config.toml
head_dim = 32
intermediate_size = 640
vocab_size = 1024
norm_eps = 1e-05
tie_word_embeddings = true
init = "uniform"
init_std_o = 0.0
learning_rate = 0.00407
lr_head = 0.0149
max_grad_norm = 1.0
Each number is 500 + 25 x the weight over its row's rms, rounded and kept within 0 to 999. Layers, rows and columns count from 0. Numbers have three digits each. The size before them is the row's rms in percent of the matrix's.

# layer 11 MLP up, 640x160, rms 0.101, rows 88-168, columns 80-159
095:498484533512527482537529482535502500506521486536499505471440441509541499445462492478475538486499504499496460488512532466515521518517481510509468524489482523471529492470526514471513551501477507500517525490524521519525494549504534426498504515
097:497549522522510495546506492450483494462535506497482486488495507537505552471499449535491492503495491557477478457455530471481542530512500494524528478477516493517475500494445529542468478508444532518508482522531515526473475479471495512469482516
104:517512527508530489472488502515506482468473534456513476544509526478527493472480485460495527512480557522443510537523487521524481539514547570504465488508534474535511508493462506530520534510516543439526498501501492517519473500521484485474517509
101:485507531503473499497517535481551531537525460459490496518495449487398542506529510484517501532490559482466535524468486475502513502512483515505508477548486498472506475483520525531505514467501512518510507481484511489478496531530493500467498509
105:466489506478525484477503509515493477545492489493512525491467504526511498513520533469508502566507539466558485513497469472478513534508504536527466515548491510494528546472535469495503527462500477510514485469483460510501458527500567503510503515
110:500464486491467532491454477490508530493491488451514499497471502479487497466475510475509530491502515524476474499499457519501468486527529467466492549511516507471503498510455495493496508495479487549467505525507490545450506465509522513519509499
098:556461520503479497525499458501527500546501498472491510499467512478412471543492498474487496491494531494514482469513508490496509508494537460467482465510528491482488538515489481513514497454467492462508458504489501479456518492498518526478476506
100:497498540516485482482522515489444519519494463520504497467500496472464521485517493486479497560524529467455488513506468485504527515513528485462500469496502503465503495524521534509490509487501506564468475508509503462496535515487515511471451494
101:499505482502486442515538490461483510458504503459518494541530496482490499450475553570542459481497464523501534525483493511532484488527514543489479543497475471522480492479502528507504531478469543492533539476523505520485502542502481523509497527
098:485503509508518516501470498493496498518496512525475529495488462486502515508441535530506536454509510444523480512532503498529496551462535438509487483452528473524491514528528485513503473502513490531507503503441513506499513461509534520479505452
106:514497462541484519435510513473490526495526529517510484468473550490470438524461519510487521473537516528506491470529539512499542509449546472499494512531472488483500514478509478464492503493482472457510486511516533492464478518521477518501486514
102:510513522542451528499491470465530516493470492501472436477519488483513461499507506451487482477500516449520434490524519522555492470491509472490480508493522485517441508540489483501475497532472493489497483486506499468519487467495482500527524469
094:531494515475476464457445496488502478513463510541476522483503536447521508529528489511448523462494507488505491508508505485528490513514517507521442497474512515500529463510489512515500486495480509537502502519517546456441519496530517486490442504
125:483495494506512472507509483481478479500520503543500519523520470513483505526519469525491527494498532466488483529490478528505509494529516528495476462530508486538489510474488507523483520481505464500489520492463500513496451516528523509492524489
104:519546484501517522538505518510499496521502520470525422544503503464510489479496539513519489462503488463484503481512511476522459516505518523517482551465454474472530508475488538499517493495502510498500496561533535517509478543484502488507485500
101:480500475492488546497474516498541473451468499488506467442459464523467483556503509465491539474532506522481453492519493532495498532488486485473488502516455500517490460483541486536476513521477480499489508500513483526530496523521527507466512477
097:481508500514481479519453520507528461503509494525472491522488463475494473518461529493529475490460512557507493482485465484525506490477453538525517502465483493545500486546519488538514528479542508478485510499510485532499501535544498422482544485
099:548469498531467509514478465478505462457497540509500501501441495536512516512492520529491508489525487527500430522469470511510504473443489490464444477501480514494532508510524523532494520497518493545533488504448525533530505516500514443521514518
100:510504490490489474502499505468515511488499506484468446477514502479476537547503522486479529486508514451449473538470482467550517502517544514510493489512474520476509544528500496528489515501487483498537499502472492505478441501459499461528476484
104:479441510516463552443512476527496505471480479481494493512518522492510494475519504515526502478494490523452484491466479484502541503502501492494458507521543459513495506496518489542506492484476500465511469501507497484535531509504509480478510464
092:489483516532535438525517525518464537503519520489476508523483503445447477463524490485527515461502527492492488499450491476507495475490459512506477464471503462475481457492505509466459500461434530478469490525511503532518543524504496493493494490
099:510529493488482520484469516514497505555493485447503482525494499477506507478458510545538492474481528513530505517485496496563495501487504489528491498534492486526479512470520507459501506507437510486504463504487458486500526489516494488486510460
103:473488495509469507510491497523531546473483493497481531494539481495494539473484485511465542505517493537476468459491515477532506502521588487507481563504535494525521489502435541482460478442497536484525538482475490411479486501468496481481521511
097:499490504545489518491463532498510542478543490519497510541443506530485500485558506520514514507488523511483495527534536546505499542496511497496529533486474486491456495532510490471491520499512438513527526491493448564498458496523490477501479545
098:540495477550485482491501484472514495484492517477551519454511526536489478502472512541526481512490502466517488469508514501512545513512538560533488484463518497507510524488472509518523546490513541506492463490503477489539504507515507433512511504
096:452456483552488510455502492503508524502474487456503481493520478492467498481511527523547481531559503508516509464493458475548554498465488528519532552484520457468508479458519486539469471463481526527467523525522482481498508500494485531500514491
097:434507479499509504565499509481474502515537528500523502518513494458520445454518507503489523460461459555502485459455492500496488496482529489560494537515496523471523474521529458505498490497520563501481511498503472513504516494530493483536503513
105:458519480479493475477468470504483534517508497546447498501477539534510491506488498514546473494543497539472505479540512497512503519486494502555468528483454477499495467531497508504513542521496530554526493477474516500496463507531497527483518505
105:478572495488488509501504537472467504491498448524497491499503513456500494531484504440452484514439510481500518517496526527496489484480497483486538522530491498491487557528481500462513471523514523538519499500497500504479511474491489479499489515
106:501526472503489500495501493505483498482496476542487528482483500519460536486456510528504503537498477516485514494489469522489487488530515535485491503526506536519482517512458512508489519465542533500463467527517529468538497495470463458563499510
096:521547511515488479510558521501533531514515515512502512548500526459503453456494524528488503510468524443521488436509529472453480507477505533452530520491515497519518496493515486481494496469493534511531496508474487506483522493497521494516478532
099:505463493464448500486495494422494474520513483499464528514501527496497477540544508499505507500452505495494542440513474509528479469514510489471541470529490504452493549464508471509527540544500460504483493494461549533511537482509498525484476479
098:487507518458502522504495488571530529502520541508468523553482479502501487503455498529479507540462499482483503489533499504496498485528494529480482520507501533532442509462509500550510534448500492468549518537470500511508511541492462501522469489
102:527540490491507536484471490512460495522504500532505542446483535487523507522499509536492513485490510483520470476512464479494473531501517475488459506458443519486491551507503484482496524480525476512480459524514482526505470442481497509535557513
098:507549506485474478489489532486477511479473512494496473522488440520538510470489476489541463506537456481533485444508510491492514457508414523536544486529505486502514504527529484481485531513492532504451522481500482518518502522463502503490520517
106:489556534477483513440508554487561491531510484522525458480491507513500516510516485508497524520535479494534516534501482497516471509520489508527467455530473485520520505459526473498507494479518509487485476488474501505502490518511537484483505520
097:481512524513497527485496509494531523504495480502499524519525487491511471505485536488544510453532443512472480530483497516494531500465451509499514490467492474542513532509526483546520501506500476525465512477450506512545483515512524440489477480
100:479498529507493500475487457495504523516456486488483539481461516483519495555508510521509523459487506497518506523552454494490489527524484533522459498527482497511495457516497478446481501521521504473514481435495481510494494527533520496501467496
101:468497510553421503499550461498512501494458479470508447493487431468486464494517482538466483486526513522506505516513471494481491497536491540509555499557491530512481487484529480500509479458500513465495547527499492542530469492550481501497483479
095:537505499558502517464494516493518516534511485518511496532505468500526478537513492463523469522450473476515511511489486492499531493517479510506500520569513499518505524504518505513559512478526521518504481555501495498550497539502482511497510506
109:498522470480497469463470511447475494450493507526472505489457484511527500492498508515541461503476503524511520500496544482479476529493473539481480495493452537515486525484514445493511498542470488500553499505493484523495476479516475485518510484
105:519507518496471534532453515468486461526530503508505450470471520539470508521475545464470514532539533507514521469523508493520503470504514516521461493446489514524495453458498509532500494493501482484476504491512488475500495459508528463495526480
095:483515497469482503503498512497483538509556512497449460515496548516519470502492550485507508494487505536461513514494498509502524511486502506527550486471552570486494517486471520523467498453517467529529500534502491505560511494468519510513493551
099:512478481485538520473511489475528487486481487461494479486515467459522524544459500481561492513467521487506487507479490498493464480514532505491485522534470511495469484510506516495500521505542512551503449518502515503441502512511504455494496496
109:449542517514511491462527526523488487471490474512480521491475495489523530474509500572465506490518507497481531511488464460457478467519493503539492523475545514519514523520508507540508506496537504469487444470490516509511510552472502494481481498
101:518525502526513502541472457493498509531561480478552466478503533483512468462551547481504490502496527528462462526464478506524480506477518459479485542489467495501505530460509502483526547489496555522504488500494515535509507499520470505513513499
096:484499521472463503479546519475496522506486482556478529501490512482519547509462525512521457477461550509467481485512489526518492485486530512511483502468507469539513539466525488488498500478487533506500495459515517530502537514501478500537493487
102:466519449475468493468560496511443531525491524483525493475507487463497494471514481521516457464507473510470497460512515510515481497547503510489504495499475510504547483497487504491537506495526540468493513492470489466529486454507551496536547471
101:484523434509489543477485481483522465499486551473527479459507468467470504447497504503499488482519542553474515507481492521519507500482482495516487489512513507499528482466495486499491489530445532500446498493472500489494480527516502515498512479
107:465485495537493525476529528460520517519464493469515504518475511480510511477476486491487501494493555468519519495575523484532506518486495498526467480469511516477512468502534504476496516508506489514525477472523517493538546485506455496507543462
090:509525557498461457504526538511470449557513464500499529498525460510501448486494514478449503516450505520470478516505504516531510483481484472512483554473482488509511561487479477502529537507486526501476454496487521508493475483530517501522478528
093:495519467516480512462523481557491474502517511488553511462504545479484505496494515484505530491548519456496512479515476475538502488481506513531477525474527509457508455518490509553528521451494468531476509468510501545469514512476500519536488474
102:497474513529489512532476528472487506463484506506495452494493509544460514494495530533490500543510518484521524475518515524477539511503535493478539516517512476484468496535476478548551445525527511526472523500456543548491531503509492460480497476
106:451530483472525481496508508523515527488474494504530477535489557493492480490489554487502519491535487537502494477506500491534535502492489530482497517543492498493507534493519472520498527474459528499510502502508494465499476537497435519529527501
098:544519491500461483474476497483456503481450503501500453491476535500524452482484534488500531488479491511462519500494482532519468534521551498429502470508546541488529461439475534500506520524493527494527484458485498507513519552480490443513536497
093:471510467520442511487506498470456496478500505537510462482536530503510488512484529536527486515492515506542482533522493510527486476493482458516516488499518506501490512518508496506540512473504527499537517492485521515487497521485493508515473481
099:492522521577486552513478568503507509489528510549487484562506519488489500510509468503531432467550548491503536501537559496485504499500482485510517502495513437556510497513463513499512521557498479503541503500502478524524528497489535510525528513
096:543508460529497500512494504493511527494507555504559529516513525495528459470511466539517507480492507521489455540527516517491522532506508482484457496549547477492513521495499478517435518488500522456496513485481462525560520495514535499482530487
099:501515493548496491529545478515503462503468500494492507437472487469484484499540500425459463525482482495532472487512484552503512480486465513532501514499506501509496535547515517484484495505485519497524505552494529517530500484523525499509502495
094:527535469530486489513511499498525515510483552525518486507429526508486544497520527489485516489480495499514498499486519517474540458489482525521532479521546514540512526548470558497522537487509556507530494484466531522533510542465511509535527487
104:511476519544490543477470511542498522533521478525437511523484452459477472524480508513505515502522503529474478485500520449517497525470510504523466463502460510441463530501502488529502535528518498494507505500466494516511474516527485486530528484
102:483499517498497493496458514491466474546519506536479498496500470523497512518552513520520482497501504494538502524506542515479546495490541536524474520509511498533487490522567539488511450534533509486475492555467534496486496473514518488444484517
097:497514529548529480542501497494474442501499519533529498496491484554501509512496504467499488577497486520484513517504489511510483467504507503516489497553525519491475499525538473484484533452521470480470501508459497497511499504478508486496488450
105:502486527516476476496467480490522470489521484472484542512528474517540482508536505524526513487475474540549538544518552481500490510531514520507516528474511531462471526484495464506488545471465507519507513451528509494496522479496522464538509458
102:510523535497482497458544512471491487490484532493490493469497500479504516546480512490502464500463500513505512494464458504490506447489503457497493544511545514470496516478493514449489503507488514486514503483443529525486462465500494499562493524
098:513519521501486510485525492537526523469494497468508518519492494459482489482492450549478538488499504482522493499470505491500505501526504522498513490465523506494512534502496492493498495500540490505528532530508494473525498521466500495508525507
100:522493537482476517520521516471501478493494520501525540493491511539492517510498527461482525550501560527487455488508507530487510526527534537536487505530459485534507513489489537501518495491521512491522491464509510518506519537474520467513482560
099:507480507536534478469529481504491494458503530445496470491476512532528485460476468504498465536525486543467492489506458497445523501475480512501486480480527521507503487528520531498498508472522524493516479525451511532483473508482485510487483455
101:509479530495461518473512452520493514489482525525530501467506480565507547459513513485531474460521479533489495506480516517458499483507526519535548478489461504484510514521535501516525511498485495557528515515452493509519560468496507500551518509
099:512503498496503506461507500485495510493493484473530530490472499499504476481474496492460500499513499493466500495462510525449477475482484501535524458499475496537466511494482467506479509496464485511473494498497513514501493481541466473499490507
099:482455487454465523487536477479537472515540488458497531484534496511491499504522469500504522496517484543492487512446475542528510495525552495472474525491503472554470513503470477498478451500518517515491499504517475520480466536486499497515499511
100:506474548543523481535552487488500499489495474496537488473511530508530471453494478478473459500482503495476540507499524459486473487496528491490479509502522509463517496498497506450436516544409488491506507486487485506536535457510502484534529500
095:456510512512503493474504499478518456489511450489524485494500527499496496502531514499495507490521447535508476517484537452479524496457472525498461501519454461464525503465504523487514524477483494496517475461511549536470524482541536461563480501
101:554541496517485504493492486492488497535557487464512504497538507465536565521498535509470512500524535490518512500520487512465481506491519551529526512486508501496551510460519517469444460503477481516530559510544457496465504523504504553524483511
105:495463489490527502510498503460493518566513493520541526486514491535511503484478515469506509473500491509499513517530495528481459505491458501502550478504492504521461510480476471510483528504469520491475490479501528524482465528512499485514505493
100:552492515485504537495514506516562469523525482549492531542515499537504498473472513451484520470487526532485494497547503489525517499476515495536547477491499496531510492515512512543513516518519520533503502480515493500505508491475507529504492476
101:534532509532488494523492482479480480479477513516520534491490524525505525435483483508503495522499509534463462494492503515503461519478543519524514460514462532479453479471496513493466506506503506476515474477491495531538486472487501462497539424
100:515466523486482435511492543525520588510486523552518532509536513481530521473457522503476516550500510501511489554521535475524529503511475508498495506500536474495515526435505442487513494519486515556500458492497512474490496543517526475543460474
099:511494515478461497504482452517497558501554479458477536506485505489483492498541506473499529517512491510538504542532569517496497478503493518471491504507486511486491485494460535429461530504514478546512479516511493487544490475481448508542517492
098:492507529474460511530505458496539519517530501527533508525442504515466501448493468498524499485478513510503471471497510457505473525465470500499545488521457469493490521483505533552512495511465477538481509501544483491481519500501548503521473513
095:511499470581492498494485472460540466436520519556523468527525480458478536504508533461455466492480502526475513484503503504488491515519522483488499484510529499488508466507509504524509522505501461509493495489489494466545492502497486492512500504